Each number is 128 + 24 x the weight over the matrix's rms, rounded and kept within 0 to 255. Layers, rows and columns count from 0.

# layer 13 MLP down (transposed), 640x160, rms 0.137, rows 373-381, columns 80-159
[[103 127 136 141 116 185  95 115 132 126 131 153 105 152 115 150 128 106 148  84 111 140  94  87 158 145 127 126 137 140  91 114 142 152 108 153 177 109 146 153 104 139 123  81 140 142 160 147 142 153 142 149 113 148 143 100 120 118 108  79 120  79 153 139  98 130 136 132  83 120 149  97 127 146 119  83 131 101 118 104]
 [133 181 123 147 106 133 142 115 102 142 128 148 160 102 162 134 107 148 122 123 149 154 194 177 137  97 123 167 130 112 116  84 100 147 114 115 114 174 135 121 104 134  96 102 151 125 154  90 150 137 146 103 114 144 126 136 133 134 131 174 160 172 125 123  78 122  92 127 129 138 125  80 134 113 145 164 138 126 110 128]
 [121 162 133 151 137  96 150 103 130 189 150 154  68 110  92  50 178 156  97 111  83 133  10 123 103 128  86 109 106  88 120 138 124 140  80 126 182 114 129 110 122 117 176 143 164 137 143 145 109 104 133 122 125 136 136 149 131 167 140 150 117 142 104 102  74 106 115 135 161 138 102 130 142 126 178 135 118 135  95 101]
 [159 108 115 165  97 140 161 118  98 103 173 145 109 156  79 145 120 152  89 118 120 133 131 139 131 119 123 135 116  69 142  91 152 129 131 157 100  99 118 149 115 149 160 113 136  96 168 165 141 117 152 126  69 162  84 138 128 133 129 124 110 142  90 147 106 124 144 140  80 138  98 119 140 164 130 165  85  84 112 122]
 [126 106 148 120 119  96 166 156 160 130  83 115 157 139 157 159 113 151 121 102 128  81 118 116 151 153 169 116 132 167 142 107 138 135 113 178 150 120 102 106  95 111 115 145  92 117 143 120 110  88 129 137 113 135 142 174 129 139 135 157 128 139 119 124  91 146 135 131 154 124  98  92 121  95 124 113 107 135 110 118]
 [ 94 108 131 137 117 138 144 136 144 109 132 173  65 121 119 115  73 148  92  91 178  79 105 123  75 140 136 134 128 154 167 111 162 118  91 134 131 154 140 118 132 153 149 114 149 155 137 128 198 107 100 119 120 119 114 145 148 129 113 159  73 132 155 131 105 155 148 136 165 138 132 109 157 152  72 148 135 146  93 135]
 [109 117 175 151 158 191 108 109 137 158 134 140 167 131 138 136 141  71 115 122 159 132 150 105 105 128  87 136 110 120 110 162 106 161 163  98 166 107 134 156 143 137 120 112 149 127 154 103 121 111 110 133 124 139 134 130 110  96 140 133 148 118 114 120 117  96 126  69 143 150 130 148 112 118 120 117 154 119 103 145]
 [156 121 126 153 111 134 148 139 120 131 130 118  97 115 102 135 127 135 159 141 157 143 124  78 124 131 104 153 124 162 124 159 120 135 132 188 131 119 143 122 149  93  79 131 129 144 162 153 128 180 124 132 100 148 100 147 125 114 124 121 127 140 166  95 125 154 116 148 131 118 112 167 150 143 132 135  94 100 126 109]
 [ 73 106  89 109 134 104 130 136 116 139 112 151 144 119 139 131 124 120  93 143 156 118 124 172 118 134 105 126 150 135 148 162 125 105 153 150 136 117 116  96 135 118 136 128 116 115 158  92  99 164 136 114 110 139 109 119  99  90 122 152 157  86 123 103 115 142 130 155 137 161 108 162 109 114 113 116 178 124 102 148]]
# layer 13 MLP up, 640x160, rms 0.124, rows 374-381, columns 80-159
[[111 136 125 135 134 163 128 135 159  54 170 146 125 131  85 157 125 127 132 130  84 124  82 109 163 146 102 134 145 148 104 170 135 123 131 131 150 183 130 103 105 145 155 132 124 115 164 160 107 107 164 165 140  72 155 106 139 132 121 163 118 129 127 109 133 155 136 145 106 143 138 128 128  98 163 102  96 141  91 146]
 [131 127 127 104 110 113 154 125 113 114 199 120 121 116 166 134 124 124 108 133 143 148 118 128  98 115 123 124 132 131 122 118 110 119 106 134 128 129  93 141 145 114 149 113 126  91 143 149 125 106 143  97 115 177 100 116 174 120 142 108 144 136 153 169 147 138 117 141 117 158 181 133 107 143 141 122 122 153 134 117]
 [142 168 106 134 170 119 150 141 109 112 164 150 105 111 126 120 109 142  95 134 123 150 116 125 100 125 133 120 152 104 110 181 147 122 141  99 116 130 120 145 149  71 125 136 108 102 102 113 105 101 169 120 159 104  71 148 122 123 107 129 161 133 107 141 108 118 143 144 208  84 167 120 127 118 140 130 101 126 151 133]
 [120 140 142 122 144 106 140 131 133 141 130 133 105 112 102  96 109 112 161 143 116 152 123  98 107 110  96 126 160 100 136 146 118  78  93 121 100 153 114 168 132 133 111  83 133 131 151 153 142 121 128 148 154 129 123 117 120 130 117 112  99 127 116 157 136 135  97 134 106 119 145 108 145 140 147  91 126 150 137 179]
 [111  98  66  93 134 117 132 145 119 132 184 148 132 103  75 139  91 164 105 159 101 154 114 148 136 141 148 133 144 140 107 127  99 156 130 176 137 129 121 112 130 125 104 125 106 107 151 148 124 106 100 154 134  81 115  99 112  61 165 148 100 168 136 135 123  92 137 147 132 140 148 150 102  99 130  88 135 125 128 144]
 [129 132 119  77  96 151 121 125 127 140 150 133  68 128 159 110 131 145 137 137 129 150 125  95 113 141 120 127 130 152 131 118 105 109  95 156 107 131  88 110 133 120 156 135 117 139  98 153 136 154  97 134 121 123 141 146 125 134 105 142 147 100 179 115 143 130  86 134 118  94 120 133 152 130 154 145 131 129 135 129]
 [124 122 113 108 110  97  96 123 140 148 181 143 127 136 121  92 103 119  75 137 161 139 113 148 132 133 128 128 116 133 115  92 156  90 103 151 128 144 128 176 149  94 129 136 139 148 110 136 102  63 105 119 141 172 129 134 156 119 124 134 142 116 120 141 129 110 111 121 142  75 112 120 116 133 154 117 120 167 135 122]
 [149 149 139  98 106 171 131 131 101 113 170 135 156 151  93 103 103 120 101 125 104 111  93 121 119  77 124 122 123 119 120 120  81 108 115 147 149 104 145 133 153 145 149 111 108 133 124 149 112 189 155 127 152 122 152 160 132 126 139 109 128 157 107 173  94  99 127  89 158 102 173 125 128 109 118 117 129 154 137 103]]